config.toml
n_layer = 15
d_model = 384
n_head = 6
n_kv_head = 6
head_dim = 64
d_mlp = 512
vocab_size = 8192
activation = "swiglu"
norm = "rmsnorm"
norm_place = "pre"
norm_eps = 1e-05
positions = "learned+rope"
rope_base = 10000.0
rope_fraction = 1.0
qk_norm = false
attn_scale = 0.125
bias = "qkv"
tie_embeddings = true
parallel_block = false
init = "normal"
init_std_qkv = 0.0211
init_std_o = 0.00385
init_std_up = 0.0211
init_std_down = 0.00333
optimizer = "soap_variant"
lr = 0.00342
beta1 = 0.95
beta2 = 0.95
weight_decay = 0.065
lr_head = 0.00641
grad_clip = 2.0
warmup_steps = 200
schedule = "wsd"
decay_fraction = 0.673
decay_shape = "linear"
final_lr_fraction = 0.0
batch_tokens = 131072
seq_len = 2048
doc_mask = true
train_tokens = 597400000
steps = 4558
dataset = "wikipedia_en"
Each number is 500 + 50 x the weight over its row's rms, rounded and kept within 0 to 999. Layers, rows and columns count from 0. Numbers have three digits each. The size before them is the row's rms in percent of the matrix's.

# layer 6 MLP down (transposed), 512x384, rms 0.125, rows 437-508, columns 128-191
101:558487504494464614485492504389443441526420542497448418517513464491504464485483478549451537518496597451452546500515467553439529505502516522489450491469493620455512505535522514545505500565591456
100:498500550578519536429456468497480447534549531504578542425512530548567539440506455431454464386609547520473521517522490534495538383505567466486506508503514574569412507544569486450536494483473539
099:433507628467458453436518485532418388505447474554496488556540484538490413507500530486548441517545492549468526583471487467566612468545467507528453511518435453479527504479450477567538591541497465
099:545466480532545445469533470468566502467500418548572494525533376520430447535614520525496540438463499501496485490473511494544559543500402471461515394571518425565459423600482518615491486567456531
106:583394551552512407509493401563497546564508498524460370485422486638505540528460443427463538540514467582391509497502437475568528529479492507474435443511520502510553550461553491419418532464520557
104:468505454511557438579490469521501435552456457512493616526505525515563478534525568485407460512398509573486530456538535493509471400469419541517434492450510453527510588527501604531439403468600448
098:416511447546557494421494505494432388509600515515446461543475520418443484474511567553503545576462448464526435479463472500610484456499439459482505561552416542506401480655571577517520508559446477
097:542492492483470576453456486432548493436464410440406523464513489536535515497431481414476515531425502456511526381528440496512486512496496462463487593521517474495489468472468576455473501557605562
104:487472464517486453576460560409492509566519481443644379438581537595539483431455512529433515550557460399432539551522438477482498530450459625544571512427531434510474536482483532472472585408529504
102:529461468501508567514523527522528401517549477580460545543540512496467449562489593416444468539459493476492350410533497564564508557520436543523406554523505556590500478587487494564559471482500652
100:519596476583499513604551572570517445577485449478436521468418515523551546481523478541467636476539593456576542389511517453497485519487553568574539450521513506471524559420522578423576538558411504
108:535447484495409558447454600435436568472559542549454419375477488471551480462526529521485475425496512500498507536427514509560500507585461502504627506435638440571561485442573464565475487481517513
096:535504506528441460589512476484510508469568565500570489430453456548436519567434498466483538561452444407561518429613534495491496520507480500517524487566508462539502566498585492538526393464579493
102:516478481476492525430515546447438592468498586570480507454418385533521483470472470450508614463568501508517472544514570647499491521541443442478448462570491491440473545539526516476501469560576553
097:461437480486466512531527454475390492442488483328394486582469429403559543475535531552489432548574526523538460566562486537497555494390580539524491613466494595379502493570499518406500458550494495
098:485571569551488493456484408497574517492562533486518526518571452564528560533494474457441511508455509419449493474507539461555499496482447490414553508468474493465549526492511551462642538425390477
101:436501421561420461477544449469487546515540475516507461535495434478481583412470505515542489520578516458575557498410463471407484487523551469520367530429510513482460570608384450445513476482504448
097:517440409477544559470457441554598491565567484481562422411517478455503469361466389445533506486521494497457586527519489507526501569446429524503539512517543442509619505514566417436366565467512484
097:450503443522491490418436521530506526457531620580477464557463501467470480457549538463514502448453504528422539458518446565509469521532446490534463516505475497538479508564515384453513523460505528
102:447548519502565478503482475523488403528482411479537480476490527526405481535481518471496567497426487492317535430482419462508495502410572566503625532439428430537529438523490579459537465559417513
095:564503590527470551519460548532509458493513622440548508473556494440451479596436514519440571454554491512448427424547536532406351502551484448520490499517465426427485503472566541581482435467525642
100:504504534514431526497491478489480464451496404522502565501421477573500446501474484413441553599485455459492507469554562472524448429473536571464482503539436424473492511601479536514471523561531480
100:457529438483497536525513470492461538411490445484522504420493551482490566536466532452513510548448477448578572504491528574490564590557320552496434478505432518561542446521450427472620484435539429
102:531475470560525520442503593586493514544561473600476519501503561414489492516538436470479461485543414517503537417499456545569496361488528506504519501397471490524448529528472617511538533459567498
105:429463494564540510463460478529518544597507433402531455502505486475506405487461545516509494526454523520568492542497521473525503425492438497440551553509377543572506463507471485425455487504404522
104:513563571532521494534457509486488559471545347572569558568566542495558508456462523525510510490589458517497394551456487492454473466520486452512477574477473482569538445547441567523494474478411553
099:355605521551593340459520458459558501612531560466560490573479558475604511540538529549435465560516601471484480522499550537492479555571424561545554489498422517500530555522492616480511475430540478
100:534503558440503520544384491383418482568548522528585482551499546480549530552477453449457447478456446517518562395525558526546559567533484419406494470507514490478498430533513489544444440532548514
099:542486454559477524491557659466534509472413513486543561486450426530441481487518432552529560504526506417531500572508533474531541495510529438561453507462451511522475495447467455532577542468629493
097:442565521518475461487517579504317479556452505488534508447548526437540474457476494474496519527443523505569499517585516497507478470479535585491473520532507434508440475524513486595524600508480478
101:521528553473413447549493537441533477554572594471459417569578523568553543584513488521592559509500540537486479491499566441453437496499486552520460520493409502493605550469431481452450554554510499
095:467473488497434509509508538404462516519544442448405487573423539511538512508543493564527561432512421544561490484428470469562477548536528456362508530414511512554519513620567528472464523541468401
101:491512522432568542485544487473446512517577432444528459521532519520505475422550462583523519504610476553487516502517499590483494531479578608496598508463566504471460501471531472448569484549445510
102:456602511444657449425534508475431560503464476503513446468543493457520514534523465560510483452544483484540508507448505547474559548503455496464534491545442469561493580488484506444522562450448588
106:470421561553472457471503591489563456476430504467567529502410514586480496477510483463523471502476432533509533535493579519434522527479576530497484570440385470429544458481461439550411473453602498
100:536443551604454448523424390552409494473502434469480419588553488589456551411484578339532558493451488587588558556438513367484434489457501519511428512550512417528533461543576500441511577548539492
099:450409446473549567601466562479451590540604456498502481480456479457468482460543588601461508598446516445468582442536532491487442502414481546514540558507571467486488402556534405503518441467491461
105:476496547563470594583464507508503518603481504496566632530544430559474536523563422570537559493485519485444471500427527619447566574499509528529540439515526525525549519433460531616511512530512493
095:475447547508465491491529562363462603379512540532443526472574549476458464503518562458553568446404523607555499504480429504607511534538567500419514612517462520433521460536439540559561476477513528
097:439492456453499472494499423454515472560509551534447499537501526467497446532489514483493486554449535506506583467467527547527425476447447471470538495419509655529450492559536377487513489527513547
095:504643491495576437518501447539539483451523479481535409505505611401492432470458434484501461543432515476402571381499560458438462522518512469459469431592403566503447582467480516547527461492504424
093:417533434481458591557514560465565516517412459491513483556598492470630476565521424555550533551472482572558524471582495521449510438546524472522534512457525538581550468567551550538459447455418534
101:420571442448411482519613520506527536383450475510464489587540590491471577486442474413460489431516486519503387588398398445536524468517614602467500503418442524412518466479509397489463550576538531
103:487558459494494569474537489536537419502443501558500535450438528588495528498501508523468528492480461491559448496520509530540509513487487507547472550535508593537573522595504440563443534492461592
098:559608515455585491576593514480475514508441585483484519433562539486548488452518525531422499406432563452468540483523461613559481526584463487481548416519476502440494524500477564439438480595538422
099:441518565462643559623534505519544481495498463563492484434519538536424605487515536539495474502474585486521511449451508464602528501502539554556491447428466485513552473476510549457516425525487567
103:584477520563496458499456534493503523455536472591572510627468485454544519480489508518478536491602500592619542520432495444498469509439559480541481480413508530556556526558473493455480457474498585
097:474574561426438488517457572563495557526507543438497475548552489550535446515476544447454470480544492490408491385439417518503516572499464500517499510511497504486499458457461481480439483493452440
101:477534589422553426601473492499538502478496473528535529476492447501458515528520498562542522450530543417516563494527501491544474548496513498384510520506488491567540512474494581481454375414485535
105:548527454445522500406542491526550469632441628449491476511492419485513523459420526578446484547549552582489480495564467616526512504405472509477576466426457599481484501439575578480555483452390487
102:517574529549492437482479443395551446431473516486554459473416559493585557465488460458467444449496501424518425505467540551476461544471480512486470551377533553561411565511442593453485511558546429
092:579521510533457477465483508537545590423524605498479551431525519549488497497489429483583416496488526467499489468557527492532501498454509523482430555574546444490480422501629560551495439430502573
110:554486506586478521477552390550464599545511447421510449487395471479482508492460497486465527410383535431459506487403422513595449515425505533540466428534547532515546582511495521451456443461585469
102:438612572510562538559510529581563524496503507515468570536553492566450517399513502350566517496541510491532473612540525452517431559473446580435456550453539581555495443466538485423492472528483484
104:513502493470515461513516569529518508383445592536499507458553452496563542549527426544482671462494494458504504494512473552418562542541527433587543592536528466464509417520496526533438473543489558
102:527521470515534520543478526433522474455500427403534539421532399525474479584516483480472391405480511493574431524508480550555510457488486442433537498488414510439492507457524537513439497408523490
105:460492524510468529530576502453536506480511435381550557590408455448443554479491437545456533484566534484461583573518460442480507426519505462564457421534512475473510545468483463411473653519504484
094:487506484525536456532543482503271464454588446434519501603467531507548418496521490516500483468449492494557506558552473452576483545507486498468490496450459432483509522446442527535517476506470497
103:606563472501487463449490457468463470431507427491565558499409553515442505493563450544521571437493598504531468502529456517573392504523482636563526420458550523619432464490498531518506474510415474
101:441552547569454469517559594476509465511531483443509526509455527389587559476555447496483509433559428504424434512474457562415456579499502526652565613478433444451497492583539477550507430501472399
104:459523601578483392525526455549528587460521519480554606472464514532548567410506474471455535462452440556487528433509442466518493605516444473444451515460536558439545529475546462479526532547514525
101:486579521521497461502414536472430566550522455594563508562408442485491601426501618401512511470535484523469487434449522553505589481486524565444493521461518491516543516398478460540469519577490567
101:547501502471566519531500425591438504458460568475500534474523448453461362476446462393430483447469508483537467563465502482455416449476520504463544478531484427567521469484530496498628499510428451
098:528508467446560506450602456566516590449492515557519523448504431476597511421570500586511357617491522524394531474531459542483549503428423425492484472488534445504529585408512482421473508520467524
096:533519510451561481480466471482556497542535456487503518433528480478519577585526524582575431511496527420510509462508532467452543503499473481605573476459421569559561624396471400551454427554484525
103:473469577477471558531500535592500434550576525517510526500527441482507483518508474501487572515556599525480466422465591461534564541458445577622486514510466515462481555470426436474533475481448500
091:528449500496489542468518516480462512552471450418503542512426519465580460545522482534496504453554528536501550445451584465449504489528492430524617480479527523497491574495467597510445479525462498
101:477549537455514552538418522407398443477585486422448443474464533504513620469511430452531483425465538418420587540524503461504315593462519469480467493453415472486448567559412461385587455541444527
105:489554452532623443527578431517544544518536462467405381499526501526503430525482454484538421466518525432486453555363475475506433551479505547515561620500502498492451457482601440509408503535505462
100:507461459448567512413435506462547441655522510464520515521430458562514494466490483459522498487554466497564462467462483533496466449510563522531515585514498532510442444394494423517580596459509440
094:551558477397595420524543427504454544522433631547587610571469450511505483531425476485552483467494508500472535455506452575492437494426486450517443547524525455541427543493554466404476519505496562
103:515522457390485452547535425468500421479544429557597570532506521485473591498480572462493541476506503495437487529539474509542570475518445410576526505422443511520461463459500522527545532557533532
# layer 6 MLP gate, 512x384, rms 0.129, rows 438-508, columns 128-191
097:474362494565530521516437471428472474448510501542507551541502514554486492479581567593536476414452515567479425444496487556461514558465477489428637420479493500501534569519498528486521445541471493
103:437477599501609550557533496521467532513460511531474538440546504487443463520542463470608393487448506493385529459420431457472421455488447511521514442382640377534532490448402540516442474537572481
099:420484591479520534528415527523521432430498536576531478429459587518463501454380556588500550519450487500518496489508535524493523482469503552489494469472517444512493524560413539588487474548548499
099:465517519502452528584498489533495491488466528542561540449509561475443522496460520574458519569542388472410507491582498480523491501558437435449475541486474428473513543444490433493482493509409488
103:471512537561528587473528495542604559430548431469461423490554518525422525524543491503481458590589505500592517525480505610568619512510580495521478535434571501480525551439476511514496572538480520
093:517444623500495459479475543586468461510493533480512540451490468533482391457540536530473500531502517503435530477481484466497511526548505510554542504398500505513480573382433474457539416603430475
102:465524524467514492500487425556542544462512546503481508561618469418477404464505545637570481479485533570552489532499480513511540543441466556614472504449570584514530475542562494544520459486582483
103:449500457507436446506366463423517438503493557544522502454465457572492486470548493538556484379564472449499511596545530461568409521562512560450509473492571534534491535523496463491530481446590531
104:462458534509538545397448467489541470483445571521479420467548452410538549437504507585476583477555481589501474532561546472489476544552531490466572448458472409473556529460522530485505471530509410
098:520631503504496511472575598488439448510442521509515428460412537501505502511497537551515463464453573522632524566483502557474549562519544421417466381548524476546559595433546494541535477538430478
103:441400484385518511538520460430432499547585558496436499392439490534436497625548544554497535528483495415460587506545535506511458489509512569467464507529491472487522447456489483512506486521551509
094:508563496455492536468423508520631512489510543613457540505540520541513506482496465480466530490466493428483482507483432562526450495548540565578568519558489545552517492390584549339489547438510532
101:432491440461551523443422404446485478467541497400526485494439453388489539475561554425550560458438552502519462534536469511530550579440474537607500462560510486535496496511433496485565526563515460
101:496523471445505597483577416575462424447516452432420556542493514578512430437571556538543536432464536517518521532496522486456656417389492395469520595494474507535514520620551419555486551531442564
094:546451514459492552487487488519521470552380534459493461522530514536586472539505524504582538457511519412484508506536429433520526481527462432408530456567483511481531480590570553480549449491443461
102:486489541470494536550566493497505535404570486451414568534409437490573500468542534397590506479442525473571483550505481542572506482481537542453453565515533474567495444491521499495551532475498570
099:460470616511445452495450506420450502548406568488468532510525496461507569482545482531536524587466446447522506539480508493518485500442398484484362466471495479412418596467565564510476535523504541
103:419484422509445608459433505500516481503470560478577526535436488518458591507551580432493396636468547487496447590424593556562473518498443546470420526526535563592501506510445392550469562492450527
100:435539498578531518546533491476469494505475458482494480515586548419514448443500554505583429459519529452500402492434556474530411526527525473529486429550545400483504529478519445434457450495471525
099:565526501498504466470506491549492591574530499447488457463555544508441560533523505577482564484531528522511468539442498547475497541462540483501514495418446507398458520395474480525491485507489519
102:512497469483506470632519561462396480556439491515452525510526488535571509564539653472570529522496550572452341489585436480535505424529451461593442454531554519550482507519496539484463474543498440
101:519479538567481473489545507503488553613540485511509414495542427568496441554510533502497426504508498531535501502508507497452534448518560521588370490556538457424509461436443487520523503531567552
103:523554473525534654538472598476461445501482541454541474510448537460544494491562607479519438546477579456504473541517477504487546503454411449504543526535551550507496480386481607513451419490477507
103:536581488443581518453468505469408456403466494576448467450587552530461484514509494517530472585467492501503588442440414489511569462468588421481511581481502450524486495478473566540398572499491477
098:452552439452536528452523588433522595477522477563530501525521479487494529481447456538541493514514407564640522455498545577490471452457442518478482518560533590528511578410495517461495399479571593
100:509512539426431507520462495481571537429501465547534471516524589516524516552456478531520528500534487534536505534477443506473505445400402563445485489494518543513502509509561424488525511566497552
101:479526438474455414448481529536492471549553528497457515415541532444496491505650483523463586462470411508454492502491526504447454430476428438499491562433553481470520519552534527464489539454556476
098:483462484398427458477484375523459544476494498422453472469459523464572571464469498457501468403542519459495465511444503503549549456534478499456505439589470520460526483574521540558534389517510412
100:496470535559534550530418476574584470448575534472471451464492514512480548498503484597380470491442436569567585477469508521501501529464520485501477541548508417424574455487533461472470527597441482
100:504500447466459440465449509498520453502475504468465487539559472492495465437482592419559543508454439561482457469499564470446477468492407521538464570527530508510480471577450533524405548509509418
091:449437471519529568493492540437402436592474470488481430447496614566521544462517583566580517541495464531572610493481528502442584475450563486454538469524518425421439542480498515510558516450390454
101:447524552431531503444522397470508477547542599444523470576543477505585462497472546504519492566512504522485538504509495512529496412546407542447534553565466451573506519594512543499532486438596498
100:527534489453443516457498489433517558566468573494512526577498428527460384536529511472468534498507524489444470470422514525495492448486490498428564532497472506462514434476420558482495432622565540
102:578621412482525563522480506511464517566467501390520434467521612545405588542578454489478499506485501551567442480511502540549423577437466496450402412527582499568514537603505547450512468442502469
102:504512448510522549513578616483540580469580546504474557461433474510421485472506512602524526541557576479518452563543539548476500533524595542505490506427514610474509549430501473486548389583488447
101:440539497471488561538488529516531456489509473546408570550478498581591545515516521648464454560585444472507412503546499499504519472484583435387417537471384504499536568506505418517572537496580475
096:434537529459382429474511520587524467481444451524456500566450521505554458441484550494549472425547549578466511401660552486613553509500514545441363494466610493435407496467491515477471403599497466
091:444503528432475541459518388502488497513416499483530487377457590420509531524460422458507488540411488375479508524545506593389509526464499459552510482503498569446413468537463443513545447517575497
096:532475465519499564519441439469491469502499458556542505469496476509484491507538595487465478548492476453539468440399444433507545456473555486516527434482417459474490434487570515563446368536515501
095:579525538561517642520455486533431473545532564506499542433544537490475508497562490549461533511478525528460460436476506570568442530454470526584497439407470510449580521460548550456512486495437476
093:474467475525497505533528565520493479389554499530453569468562487562457474467538413608537573490434544519573451459489555603478449494539517527485478574448540509514529505436557603454489518524409547
107:485578526503567503479558563496496582535473429445501404467503593552559543565524533488478657525487545491470463461464537492477453495486444465558528399468586524502464436561530503460494462471443570
101:530581507495529489563534525471474471535594461539450550417536522533465544382522452461575498473422547499502494404498397591474508430473527553509497504544585483477539456552394554555544502425490488
102:570491542548667482527580543445430494501534527459590553473526503520487455466532519467444485465465494433496552538513547476510548503477474493598506439471427498507559449560527443496545583484568490
095:570530578581504507462432454448447486483566557536563641456566560532436443482606518500464529475578533540491461447442496504564428482450516543456591449445535514579488505551412425513511493522554453
095:422514497555493601467501517546457448562519460476550458461445494489499476499417466509553553505499494424464580582486435543520480485480511508521546443544595520530463584589527514453555511464562583
097:543481383518504521508581588526517508467571505587500472428544578462515525402425509451466493548475574500509481487513457428504512469426480473479509477486455454537503573556526532518463481494506561
096:576491469463479598562427566535505481418517533583488468546473469464538532505532541573524614536497534555579496464546500493559430554493539510453485525490481384500491475550548502446453571450485485
097:440451562402466553453527498502496466480522550547547473560624436402533419499510503537520485581400617423570448507472479548470449424520502445594507531471493578479591578479465489449552476533487477
106:470506477454535441426482567590436510505401432534552491581611541482520537403467531510514541480510572423487564478409496473609515498470534490468563492531524522435567433509550483496449478473385544
095:548423467502496470453481559539474444431488482575488516545572577573507559497541473447464550406501462554508499476518457588494447446526460521476539561477510608447563505513514536509458491455445621
099:491519441446536484473569532493463502538548475512468466494464609517508474482498511492478479499479497526489479456433510539439543505529470495524559529554506468497527468560377499527421459545509492
098:447379422524478481570495470484489473418487523526490459494469476611449516544467431457486444539546427385431446468510522490531412488527469417387515527443582495507532436493568489462505532476547647
106:517480552538514464502518488542558490489499439540466456510513531505571534454485492483483496476550453484514506481521505490507496543571475488405405477433467456494433514496474502509504435408504506
096:523480538478516507470446477508562546464495555451521447455464468495468511473526489447465567402516506525484543560547556540492579540497433586510502456502444610579519511501452533445460494499519467
105:459535536508475457448575448531455549541528412480563540479493477441491489454527436460495498429499624508502447484495400644489524463510582441537483534528459477447525437426493385463553418543464504
095:471549499436482520471465527620503479430521491467517557483550424502576530525347472510468471549487576500531542527503563449478573497422570492462514472506528520584500630550505516504474532452430469
108:584404533490525517443528521495578503551612518458557418519509431549404458465474546536420553550456550478459490440493507496539492526522494492468550574489518542524516539590401535438552517404511480
101:544494558506507453488519613470443491517571506555441487439508530501533407554580416516388449517483558479536527515468567496425347580574460431524490428462420515407611515603481455466518547461415415
107:474518498531500567485402508466494511506543522435417501475529541474471454552601483459535552591507482533484437436487511560544481450569546417492500508595450500528501446532568533473551594517537514
101:440563505529520482503492424408394443462507471565474531520564470463444477494443484560523582552497556506510498442542474409480544516502467516567468542565503622441566531476462470494531518486467525
097:452465501478488444485452569511440582453460453457523454554477510532555534549530516553411578525483483539507506574559592460510415498437493541464482526503496478520543446490463478440478544504490565
097:481536453504403607506408484483488401514499473491514521529527501491504511521496464393519596488456482442473464582561481393537509541521573631416496475560575547458512475506465587640381408504540495
097:511478443515480532517436443474476565576475495515504488495542538474373488398451563587520423418500501465517510533557536492545540502540515501482478523600517477441423430643543512516580493514533411
100:438533432530498594428504552462504518544499528467454491528479531544503469489484498625507504461527462562514537531506445581453376472525428483500510470522480502481505517526456578539514492479518410
101:471556513508417454527432580593531426541477514542568483468408518468431434453459476513521515560496541531479569546465473498539472433543489559400446537445424478512513558566576408437485537444468447
100:480536544515520428440440579601407466531473517508494540513414594490545503563523397406461543474541499561501501490512467523452416450549562584495460492581494467483491529538355462551467497470605529
104:527553526612552512474470491531521443462458449462449448448491445470520447628508483477504500530431520441462557581492474600548468596441434504332598589493459539459428526496545472506463449472575521
099:511428520578421487488470474539510492493504606418503474497474584503499499565504547410533494516505553481494513442452545483599500545537509459432518463435407590597500520570548450508524483517507444
100:444493507634558352505415496454558539501533455582550473500524491461494608505496502570445432503458425435491504400469447471429513460466505523469528424458507559413492406523550467378582570481551493
101:408531434440469480579500526327531499430466442401485506437444470536510504445496546604592563483544477445503496533466491523498546412529544493462490433497435429585485460520423534430495408512436491
# layer 6 MLP up, 512x384, rms 0.134, rows 438-508, columns 128-191
101:461567544418519474449569524530512469525579487459546546511467582417386440491471500354438538452525506555449440422458481607467558515418467532512425514499560581497475550521573485485476540474492520
100:447540497432557510501584485545496499526511457579548543529503434508444599460453470486514555555504488377466610508507424540575650475346443489494549459394436464414568551552468493521457551466581554
102:516461490553550541421492540490504476398515575496537467551407397543565445527477490436526516461532512502496495478460472448527521477472498458462456482411463445501436461563524524504435464455418514
107:555515541447511403520502531532568543532475466514522541532561509532527481543440410506630460482542447466541474457515464480491552486526490479560479505543477484521443488446504498492447510418547485
106:549487477447406446490436543501471552549476622546485543575459429439444497544509485507495538512456572487468523514452466428548439476586546576510495455465535453573535423495437446615496443488528534
096:514500463444507491493495523485564499512578482544483489476509491484511500532551480421598508452550523597474492405531440455536542481478527494516469489521497475498429489517470441464519473523495477
101:514499453449493597419467498555433386452533435530436427405487472463454481528499537453512640495476544526520460409464574505536533389467586492483571633548490491420440512506459608494532492441551559
106:511463416610400483521560551405561432569447526464479482469495394564499477551461549437486494487445546514443432565407369561478515579487411522500543467556577535485499487502491548545481522575529545
099:517573531485542579435479499495588431504541440504542350507636460541566436551507498424515432607511531496511539428451540497546535499581441477512508489597439539492471521573490415614482460456505607
101:482496387553532522508414536495567482488449487423484524522511492484537600548454486549530458476447560514421489501390464496548513541508513516467513411481411564675561455534570564511474487615470549
106:467502482532464566494482531495539464451562472477579492522590572455486563510510538482469489501513448458496530425422519469432508539492509545517492480447573517485489511537508442486509420425511499
100:509505536525503547467533526505460548435574469511477467513553414474530518482418504442564459554516576506511458463559529472466449531504489461446513489412471411485508394468461494439528484498519452
103:470486471555525497544521448388456529460467468424509476427501517481529526548474563474523467507492515438642504434507615606508596463530447542487421538508437562463549486517529515476406533608487479
100:571495527581503421456504485525534437480468417526550501483430472500541566490524438462431493523487584430490419509506492467503409544569443553458570474518522494464382508433526487541488605500472514
097:377486522512472508500492456556466503549430519499545407501444433503530452506516414526502554477454492469505417395593485455539508480483498458488564511457367462456466557574451550539421522438480548
102:508514473435437479506447437521512579440589453544554475398501429504476555477421485477513477470534437490540526543551462503518536523559465498564480470606553482496547466497473471442516500509474645
103:513440529550493408568548632457517437437465485530467525556447525478573554466422450461490406529525511588490515479445537511553537595571481465445527469539506415516463485529500451542591562527501620
095:439490501517518501546473510492430423598475516503579512483501451453447477449498485472537469516477474523538506513541512559523483374530457429478543487508476445470545454604444466487546557445409548
097:502619502474527462449493582545474417562436569496460486430498550501501532501517498497505447477501418517559585477438405523480580458495479563507535519495567518482593340563541436503489449420561519
102:498555553492376565589513500525517464468581488505457505463478572540453512469494526583501520463508507529515455495513492524499466423524517535555521456557580505546546541478465465536426476505542508
101:500506525532442409522530524545508498480514535412498464442447520517530393528498430373444535439528486549540465557516589538528477654533491577533545491575462499532458454446519538555420448510471575
096:490569476558560530576516477515376463444458550456550525547552496493409595511493512502290449469462562585565452446493530584528472606491433456392496481522453505506526497574516457452490535393481480
098:464492516474522456463518496390574365494462511503502590366508537476580467505542469494509470577467481557413439470503466489479483487510529494488511506462456479520457473492497562551479445509476462
103:470533492425535534544429441542519507590533397415479529438504470479513514400547448600467460527447443532537613562430445457454521479476475440507479468535481538560460470488551449565472509531472516
098:527551643510430500531473438425473414526438438465524584500477445552496537516456513490567499504648571534543453455495489477551536536586529576515541440512555555458462467526582402464433506594519522
106:466527518491483550547514491575417512573520469575484523524409506562519480514579405414523466578428351540530522479398485592394492393506391587524487461481464616505469535533507401466539461484325508
101:525451466570481468485466542517468404534395522460477466522679472484497447493452534553476558551584465450522515486401587519392491499522552518405536550452528556444415523464445503521533420500494454
096:543488450560569524531464580567496490550418532508555524523569531584427490468454458489503523536493529540558521505567511518452518567482495475561564637475483503526455507518471527502491584572527590
101:502515453537471475490543555551580524490557490569552520524549495573557481556439486427531478464550484473511476493493475533515500480442558527519631404486424524565493487477535489511487535404615553
100:550484444584493516441538552514543559488448484432569426484548582481533480554382508524514422468597437475408636503491577453458487505473574438471509443502580520518555533498614411476465644524493531
093:542576482515421413552561454501515584473423462436560495495505496490549510610567455522531538468524497507425453430482481519482544593564518479565447553481541508452458456507459454476549444530558548
102:514500476402527542473455381489517469497503546504557464521440519513508456343528580400542464556501468496485499511441511533534502407374515495529530526474551498570460521449510448500486507517474468
093:439502412534525468438473409572500495530503445591484492459499558409443507491442558513545471621483481507497482475450448464510492491517505484486440546508466555368491485450559443424445440520481513
100:536553510508538427473519534457480457453434414440588602451419510494440542604412624477541483465479491353548528513497542499509526464455535490561580428487524454461469524497520516486403499410538578
097:574457469522498506533455482593459558468532467348473422433496448623592479476498521477566534515485508576554520470525557519503468534420517453485507553371507500526528620522509530518521459542502488
100:598523538572492487542476524481454501574456582501498541406469567496498487466525625542543527442493536601543612500585473470489493480424499449546478431513487615492519570497498482579531478461540465
098:449493440499562498531546518495382493525460515457513472455537509566464451490437511554481491490476491522477522504591525483549536482515563422557475568483524519496501520545487457610504528576474499
090:444491497450463456496490544540570552527509548555488376538451575460538537573498516475491446512510482396524571512486502490421481442451403495547424437509500462486503565511502439502502513508481455
091:518519501500452553480512434446532470478526493571620543448521513526492469523466526528483403438546517544496469536472562573454555564534442533498495506498558514469499442467474473481556591452431476
098:552579549465480566536470524519464456439449545496629495495434497431453487375547432523522495496381579499518486565562476490517533526546420441395445434436510542510466539566560469550540418456450528
097:491516433476432484463502416429508543484404557482467532548483410599473521423464469453499575557491598492579579484463491565565577449504587473471555583544384447467540547469439530453462471603514530
108:470520422448534459403509421461472437453473559536458544537425500494531497408439548563521481504518513521618490485511494451449439576517571474471529545499475539493496525352503529507550497467565458
094:527503510511449472479468508537529587467555495473476491523463436392519567502498505443534488433565531497499462505447602477434478570534561500466521564517344435515498444549512475403430513488448472
096:577514464638525525448590564586493535578562558534602412582553516545448500560536505424485390486463481467572500539561631476501424503558436490478464496553504576496512425610575481525529527464463526
090:509494500471521417482529447579560542488545485460482433599459425394554516548522505546477557458471595518472510459578421469380500505588348447440423527590491583512519526519533582443508531563504517
099:499485542439574460491459471546515500457521575498536549553499535522490467582504533520468509531475494497429498470420412511369504490509499439501437517413508424463396537495462524589401488449530410
098:483464450545471539468446555524473510408483471428474485555495629577449582543502452486551465424496499537445584525483532465536477525435504474566536575580516505463455452547433461473541517491430400
092:516526507407475535561519569539509517577423489573451462522539539503624443448533663572539570523472498435527535450531554541507363530503529493497527454516614484484555568534456505483479474459467515
100:459515519408629457533431504481460479544442553409359448463451567427554531486479555490543450627551548445428645467580478572527493470465494505539590429408482532513505414473559485538456443537486470
108:596585500513478507516513501501498475533464593467503490437401533438486546460521488450469494398537540537524516456437545425480428495447541558491428489420443574511497454513425393501544504428483470
097:548449443442560422405462400497423513504500435389550531467477542534488492440529472579451435516526439511551555485470469525495413494582557406499544509541501478490539456510496474531540545455489557
101:511478419522465460547523522476493468468437464475406456505373562487470445530472478441490615496428522525509439479427515485452445481541559418527521484412469517492554499513576463520393481517466494
101:417469467475524507529479449459501503504499517568462531477428472495518425557505498479596479488539479494547525494507557576470419386492535461537471471537539520456479539552562458483464494496463486
104:498534524537452456535406478423547530451421470456479536451487596497524515475533484530502535533430432534587473534556522555454439541556529514518554513516462441449571436475386517477539422460516552
100:471522478546498553509587524484582504399631548603513508501459542573542412458529434489619484496596460505473415608452482494444484496506457472544476437469549490530492498475478479454480521587516526
104:482506480498372526488425520550473498652487468509488508511534420426529488481526541564515465450569486514603512560477455576450531579492478502518526473460433541423537516501519589518526541394560477
094:556522373451500494472552474417471657544511467471462497536588529511498436493571507431563480519501508428559523502510461529454432528398508508495546463446568483491509403581501520499502498539478470
101:547537464568510455533402528490549479487535564555627542476457519522481492474419522517594443451523506384493514542488477465447483521602440482472513450479450514580478558464593598473487447534526464
097:496477501491465454481535536404471533488579516459465612466466500567515460546564517569533574430550504440514511608541486539497549497585630516438476505569451507459387542547545535378573489531491493
102:537525545521557473564523504417552547536509429509551543527412490517507511393479521496451402339403567391507465505543519395423422470499492498432514561423369482548480450474431440487551452525516522
096:501511529459453466487439528509438558463435513455567539462518531416482443520496578530516502447439493458471487391469481551507499501561517516509461454505444529441501573570605519462568448539450506
096:588473586498384545527486473549440509449330499386419635496547557497429501437462442522449475545478470461549591516470463555456499560427437521455512478552575554574492553588487477540462500523422419
096:485537593598529471454577470541618478602449507551492493415560532487495418422526564500599503568599476570381471513434509463483556491500389563443514545508469545427487515478464494481521579488516463
095:509544533386469418447442500461492453473559519467529449534509431493516508418509537442556550497631456484523568500495544482498479501480501463484562436511482517366501402508605503591483508445570473
103:484506484441444617560542538501467393456513548484412567403530452432550522438448526445483520546511579481503536485532558523498433480526523520418457488481418449465461550382547550523595516489567448
102:475513584509422416472492483434590474512551535639502421480473477527466452422544579574466452515442507549528493506454450493501444472504482622409502556516516598473501553502509404474559529562409460
095:567588514550456518474475537371423540528550498446474462475466539492523508512526495598497489509451530488540533552487450368457370516509524434480466493454475505514441470445479513454598502530547526
105:447519420548577517581498475492420502477521525477476500591562554540528505448481490547483461411558502395505430579365489404510513494491394598452650514467457565489456490465472493468496494462558462
096:423471458504466456544532606506503479574497371497559568470554400506401490520482442544496593564424564492484531535482511570425429499531472505446543436567500443490499448596448570556494485501473499
101:427502518507467602524484504461441560499501532524578451513510594481477427594458463508491492618495520485450521520486512510528538518429500554553475382530505386476502601492492550343539435581533574
101:392538479543565520571528493514401452517416533546513363509464555592509473473517487470576523471575522479496516520542514508609434451520456529465550460505536514493482527488454423506506606543380438